From a checkpoint of a small transformer trained on Wikipedia.
Architecture: LayerNorm before each block, learned positions, biases, tied embeddings.
Training: a variant of Muon for these matrices, 189M tokens.
Each number is 50 + 15 x the weight over its row's rms, rounded and kept within 0 to 99. Layers, rows and columns count from 0. The size before them is the row's rms in percent of the matrix's.

# layer 6 attention key, 192x192, rms 0.153, rows 160-185, columns 128-191
077:56 39 30 44 44 66 37 61 39 63 43 47 48 71 77 46 46 74 53 31 41 63 57 27 58 59 33 37 75 31 40 51 69 89 63 43 77 51 63 44 59 61 55 65 41 85 40 33 32 52 44 55 43 44 61 42 36 39 55 50 47 26 67 37
079:55 47 58 65 32 48 45 49 70 67 41 39 30 68 40 76 40 43 63 23 42 28 70 33 58 43 49 53 46 54 66 67 49 67 56 51 32 43 58 69 70 69 36 56 55 62 77 60 39 43 54 65 34 42 44 63 32 40 57 36 59 50 38 12
085:35 43 33 26 57 66 33 71 31 45 55 36 80 75 45 58 55 51 48 46 68 75 41 43 55 50 14 39 25 43 84 47 19 46 62 45 62 29 50 62 54 46 68 48 47 24 52 48 48 54 46 57 32 15 64 34 42 70 49 55 73 47 74 35
092:47 35 52 61 42 23 77 46 31 50 81 33 72 37 50 65 25 52 43 43 39 46 71 65 19 68 56 61 67 71 46 42 39 85 65 57 59 48 29 69 33 53 46 72 47 75 42 53 53 63 41 45 53 42 47 61 25 49 29 43 63 52 55 50
091:54 45 69 60 68 42 44 57 61 46 14 44 34 57 27 55 60 82 55 30 50 50 59 23 44 71 51 53 44 57 58 65 59 57 74 47 91 39 31 47 70 62 30 50 30 55 48 48 40 66 53 47 42 60 48 53 56 47 53 33 50 65 42 51
091:55 30 47 42 21 56 32 75 49 56 17 63 56 55 40 54 80 65 71 61 35 29 32 57 44 41 22 39 54 72 58 76 39 55 48 39 56 31 17 67 23 26 61 15 60 69 48 57 35 49 36 67 49 52 57 47 64 29 17 35 73 36 28 47
098:39 49 10 36 54 44 34 67 43 61 36 57 80 25 61 47 59 49 77 46 55 31 20 67 46 43 34 47 49 73 29 60 37 42 49 58 60 27 81 59 47 40 21 63 55 76 75 39 57 44 51 60 61 62 57 21 59 66 58 50 34 31 22 08
086:50 54 46 55 47 39 06 45 54 62 44 46 48 73 61 57 44 68 81 20 40 81 33 50 40 25 38 60 39 07 35 57 58 35 56 74 48 48 77 37 48 70 49 58 59 45 83 59 56 75 61 38 53 59 36 54 48 34 20 28 56 65 60 53
095:35 67 48 53 44 38 61 55 51 31 50 52 87 41 38 39 57 43 56 23 58 47 33 67 38 60 37 35 54 55 46 60 80 62 44 41 49 99 48 62 23 43 69 77 56 54 44 59 41 67 42 40 37 56 46 52 59 59 27 30 51 59 45 56
096:58 59 49 63 26 52 16 73 59 18 64 67 44 85 51 52 43 78 56 40 39 26 48 46 48 47 51 55 30 53 38 55 56 60 69 54 42 40 76 37 57 35 49 21 47 43 81 35 48 40 26 55 59 38 51 55 53 52 17 43 52 61 32 35
084:32 47 50 57 61 39 35 48 08 70 59 42 53 49 47 41 52 58 16 47 55 81 53 38 62 52 56 40 41 61 69 79 48 66 50 46 62 47 44 60 53 80 44 51 53 23 35 47 16 60 72 47 33 68 40 55 56 64 41 71 63 33 32 66
093:68 65 42 64 52 39 62 25 63 25 47 36 49 46 11 66 48 71 54 43 62 57 42 62 34 53 45 53 43 52 62 39 66 32 51 47 24 40 27 67 70 46 78 80 56 31 52 54 69 39 60 70 34 41 36 43 53 66 68 49 48 75 70 44
092:43 70 23 47 53 54 47 45 72 40 37 52 64 77 88 62 41 60 66 29 25 55 68 30 63 66 44 40 42 60 43 88 52 52 55 31 42 53 67 65 52 91 38 44 69 70 46 73 64 46 84 74 54 36 51 47 32 33 27 58 47 64 50 62
082:71 38 62 50 43 36 33 57 52 57 70 32 62 49 50 56 29 85 27 70 55 64 53 56 45 55 27 71 53 39 40 45 51 65 34 47 43 65 60 51 46 48 59 72 66 41 47 52 42 51 54 61 50 40 41 50 67 45 46 48 56 40 55 42
084:48 57 35 58 69 43 40 61 48 55 57 56 49 34 39 52 31 53 43 78 40 63 31 63 23 46 56 65 65 44 54 77 48 65 34 50 62 63 71 61 62 42 19 64 52 51 57 50 63 44 83 62 60 41 71 58 34 45 34 70 63 30 73 52
087:49 68 48 67 75 55 64 41 41 71 35 27 53 62 49 66 53 62 50 56 32 61 55 48 30 79 53 30 39 45 40 42 53 38 66 46 53 47 49 31 35 42 53 45 38 59 65 69 74 42 62 57 70 65 68 35 40 59 47 36 64 60 65 21
092:42 44 35 58 69 41 45 55 72 47 44 35 59 74 70 36 32 14 53 41 13 43 43 44 34 38 55 48 20 65 67 60 60 36 22 61 36 50 44 71 53 64 49 51 60 46 50 50 69 42 17 42 58 45 39 52 35 68 48 65 89 57 49 54
088:44 46 42 92 63 77 66 51 59 56 67 16 55 31 45 41 48 18 45 76 22 40 70 51 59 42 50 66 65 53 42 47 69 31 41 39 58 50 37 78 40 56 67 37 69 53 35 42 72 63 53 38 60 58 16 49 54 63 37 47 59 58 34 44
085:71 88 41 42 57 54 47 47 44 29 38 54 69 53 38 56 43 35 58 55 57 69 40 58 50 46 59 49 19 69 75 65 66 75 46 53 44 47 39 45 28 33 30 42 74 68 50 45 23 32 55 70 28 18 59 57 46 59 45 80 40 58 51 71
081:70 56 64 72 67 36 59 34 04 74 60 46 56 59 41 46 60 45 35 56 60 52 78 53 51 49 32 57 62 59 42 46 26 50 28 68 28 36 59 39 55 46 77 43 43 61 55 70 78 56 36 59 34 48 42 42 19 52 26 34 36 75 51 27
087:62 42 39 51 35 55 52 72 18 65 43 39 71 39 47 37 46 43 69 30 86 45 66 62 65 39 52 46 41 81 44 50 15 31 45 63 44 52 65 49 31 50 36 74 69 72 71 68 77 31 79 37 47 97 22 59 45 67 20 44 50 51 33 71
087:40 37 46 58 58 33 44 32 93 55 41 56 76 61 35 46 57 46 62 42 67 63 58 39 49 63 59 40 46 21 50 29 44 35 61 28 38 72 37 33 35 39 33 50 79 47 66 29 38 73 62 70 55 32 70 34 37 62 81 63 60 57 53 50
087:51 57 44 41 56 07 58 35 46 59 48 59 45 51 51 24 42 65 65 41 34 53 54 82 80 58 50 29 50 78 36 74 52 65 58 48 66 36 64 74 29 32 55 66 75 53 28 66 66 67 44 53 57 60 31 36 56 14 48 47 34 44 45 37
086:66 39 46 61 28 60 74 45 29 58 28 77 74 38 46 70 50 60 52 55 69 79 53 42 47 62 41 44 62 25 47 58 52 51 69 57 28 34 44 39 45 52 24 49 57 52 39 53 33 51 59 46 47 65 39 40 88 49 54 65 42 58 82 82
093:65 40 66 31 50 45 46 58 35 58 38 54 53 50 44 80 56 62 48 35 46 56 59 60 46 69 50 15 43 72 34 52 53 42 40 37 48 57 84 49 41 35 42 16 51 39 44 36 50 51 31 35 76 63 38 56 19 54 49 83 71 38 43 55
093:62 66 36 54 74 53 15 32 53 57 37 40 33 60 41 46 31 47 67 67 44 57 33 77 82 50 59 30 67 50 58 69 72 40 79 53 25 52 60 67 68 24 61 55 51 87 58 55 26 15 62 43 40 43 29 44 48 58 87 82 66 45 39 48
# layer 6 attention query, 192x192, rms 0.149, rows 161-185, columns 128-191
087:69 50 48 64 70 55 43 45 59 89 21 36 22 52 49 45 52 56 74 29 59 51 64 33 61 27 43 30 58 40 49 39 34 46 54 56 39 37 57 63 65 42 35 52 58 37 67 59 47 54 53 30 28 28 24 48 59 65 83 91 70 59 50 54
089:34 74 45 46 51 74 41 58 58 44 63 46 54 54 31 63 28 55 45 37 42 62 37 46 50 43 42 23 51 48 93 60 36 55 43 47 41 58 52 67 71 52 63 67 52 68 40 66 45 57 52 23 49 38 57 62 38 40 61 86 58 41 68 72
090:51 64 58 59 41 48 64 54 20 50 70 41 88 43 99 67 38 47 50 60 45 42 57 61 63 77 34 30 52 57 52 39 72 43 58 41 63 54 32 25 29 33 42 49 55 54 40 39 31 79 57 50 48 38 69 48 53 74 33 42 71 49 52 40
104:56 33 20 43 56 60 58 50 66 47 39 51 72 54 21 50 59 42 60 66 47 54 37 07 64 59 50 62 61 36 47 36 68 65 69 51 30 30 53 52 62 13 21 58 39 23 69 81 40 32 62 22 48 25 62 41 60 50 64 57 72 63 47 61
088:63 80 41 38 45 14 38 62 55 37 40 50 55 40 46 35 62 29 78 49 33 64 32 43 40 47 43 45 72 80 28 73 61 52 49 42 51 32 40 71 58 66 51 56 52 68 20 45 50 66 64 37 50 59 52 42 61 36 35 43 54 68 52 47
101:53 50 53 44 42 65 63 41 29 66 24 40 85 58 29 48 43 54 73 49 49 47 17 48 42 42 21 54 53 59 18 48 39 62 63 82 43 26 57 47 20 53 29 62 60 47 73 76 55 69 53 86 27 50 42 33 57 40 54 63 73 57 31 62
092:41 39 54 50 26 69 32 53 50 30 52 57 41 41 39 49 53 54 54 18 48 54 60 30 34 18 66 50 57 21 41 26 49 66 37 63 60 49 81 30 51 53 35 44 44 44 46 52 59 38 31 49 62 76 47 72 51 39 33 36 48 81 57 50
097:36 51 60 47 48 32 49 56 29 45 42 55 32 38 83 48 41 59 32 42 71 73 33 56 29 54 70 46 46 48 81 72 50 51 52 35 37 49 75 40 28 59 90 41 39 60 41 49 52 12 55 52 25 62 55 62 39 36 15 39 58 43 34 49
098:36 52 56 26 57 53 18 67 60 40 72 41 44 55 49 45 70 49 45 61 69 44 51 62 46 37 52 45 71 50 12 56 32 16 71 24 80 25 56 64 36 48 68 33 41 49 37 58 51 32 36 38 60 54 62 56 44 61 21 58 64 71 50 03
089:47 89 56 74 45 22 71 48 61 32 54 28 41 57 58 73 59 55 22 72 56 59 46 44 71 60 59 61 75 50 53 70 60 41 63 63 27 69 29 47 35 29 45 36 52 43 68 38 58 41 69 25 20 48 44 57 59 46 44 61 65 65 29 51
092:64 41 44 68 31 37 29 23 91 47 69 56 42 40 32 42 41 60 37 31 54 11 38 58 28 65 72 43 31 30 55 57 46 35 44 54 41 48 43 80 46 79 64 42 47 73 75 42 42 30 45 57 51 54 23 56 65 75 21 48 41 50 56 31
092:27 35 53 57 37 47 32 78 36 41 44 56 57 48 86 57 43 41 72 32 54 29 33 59 55 58 54 45 34 69 56 84 48 48 44 38 50 89 81 48 60 62 51 53 56 50 53 47 79 30 40 51 48 47 50 65 44 38 63 48 75 57 45 67
100:47 80 53 52 34 61 42 99 39 74 65 53 44 54 58 54 51 66 50 39 55 64 69 54 47 65 69 56 59 63 37 53 59 67 46 48 77 52 48 42 21 78 56 31 78 72 56 20 58 62 37 34 58 71 53 75 49 39 32 50 24 37 50 27
090:34 21 38 46 33 78 58 41 40 34 52 79 62 45 27 57 42 84 39 47 62 55 48 41 48 49 66 39 50 63 65 61 32 60 27 31 47 56 58 48 49 22 11 39 57 42 53 73 35 46 81 77 23 40 39 40 68 49 53 67 62 34 54 53
095:62 65 42 47 56 40 53 64 81 45 53 70 38 54 17 62 51 50 50 26 61 65 39 60 53 42 63 44 72 59 47 26 48 19 45 51 25 74 64 54 52 71 55 49 25 66 42 41 46 40 55 35 54 16 42 23 47 82 33 61 46 93 55 34
087:79 64 68 32 59 64 29 42 37 38 46 27 50 38 50 52 39 33 75 44 55 42 60 72 55 47 59 45 59 49 28 34 29 46 34 47 52 52 63 43 38 90 46 39 67 55 22 79 53 48 76 48 43 31 51 59 72 45 45 52 65 38 46 17
085:56 30 46 65 34 35 59 61 37 46 79 32 48 42 52 44 57 47 60 69 52 41 34 41 71 47 52 52 20 59 58 59 42 55 41 58 57 59 70 28 49 76 61 64 54 27 49 39 63 41 50 34 52 58 21 54 60 36 32 40 58 77 24 28
093:55 47 82 72 47 31 65 57 18 42 49 34 48 36 42 72 60 40 51 62 48 60 43 44 57 45 57 70 51 68 60 56 40 53 60 45 74 95 48 53 48 69 60 48 73 52 68 37 36 37 69 90 46 53 65 60 10 60 23 54 53 34 60 48
089:52 65 77 59 46 81 21 45 30 50 69 29 50 57 62 51 62 50 62 29 60 48 76 37 34 57 55 33 46 50 53 48 33 59 40 48 40 50 64 44 52 37 73 27 42 53 62 66 27 40 56 79 31 45 87 45 54 50 31 60 38 44 35 43
097:22 69 61 43 48 39 53 73 39 69 47 52 56 46 81 41 36 41 50 30 57 57 76 50 60 51 56 52 30 66 62 64 55 55 38 52 33 35 68 34 32 66 68 70 38 45 61 69 61 38 70 45 52 62 42 56 30 78 61 44 61 87 48 43
101:45 39 56 50 52 30 29 52 87 49 48 48 55 31 46 91 60 67 47 54 59 78 69 33 63 72 57 52 61 36 11 46 17 23 45 67 43 77 64 54 34 60 54 57 59 54 35 59 49 45 52 57 65 61 64 52 44 48 35 51 31 52 48 44
090:35 52 48 14 53 39 41 55 46 61 45 56 48 40 64 58 60 64 58 40 43 84 36 77 47 38 50 38 61 57 42 79 65 40 57 43 67 48 53 34 57 36 60 30 51 48 16 28 42 72 56 46 59 48 53 33 45 51 29 45 55 62 48 29
090:45 42 43 30 46 08 71 59 53 59 61 49 56 42 33 48 50 63 37 57 47 42 57 57 47 56 60 71 63 12 61 44 42 42 29 46 56 56 71 51 23 54 66 61 43 46 54 56 37 27 50 40 69 45 28 27 30 78 66 37 60 56 55 50
104:69 46 67 42 49 38 76 33 18 48 89 37 46 50 65 48 53 32 46 58 63 66 58 50 39 44 50 56 60 43 22 67 76 40 45 36 35 65 73 70 36 54 64 44 42 28 63 71 71 70 52 41 68 41 61 64 21 55 78 96 52 40 52 38
105:57 55 22 51 30 73 23 37 40 33 33 28 49 59 69 80 30 40 85 39 70 50 48 33 73 48 53 74 74 61 41 47 38 11 30 49 42 41 39 55 39 62 51 26 45 60 44 50 28 25 33 48 35 52 47 53 78 54 48 85 35 67 54 46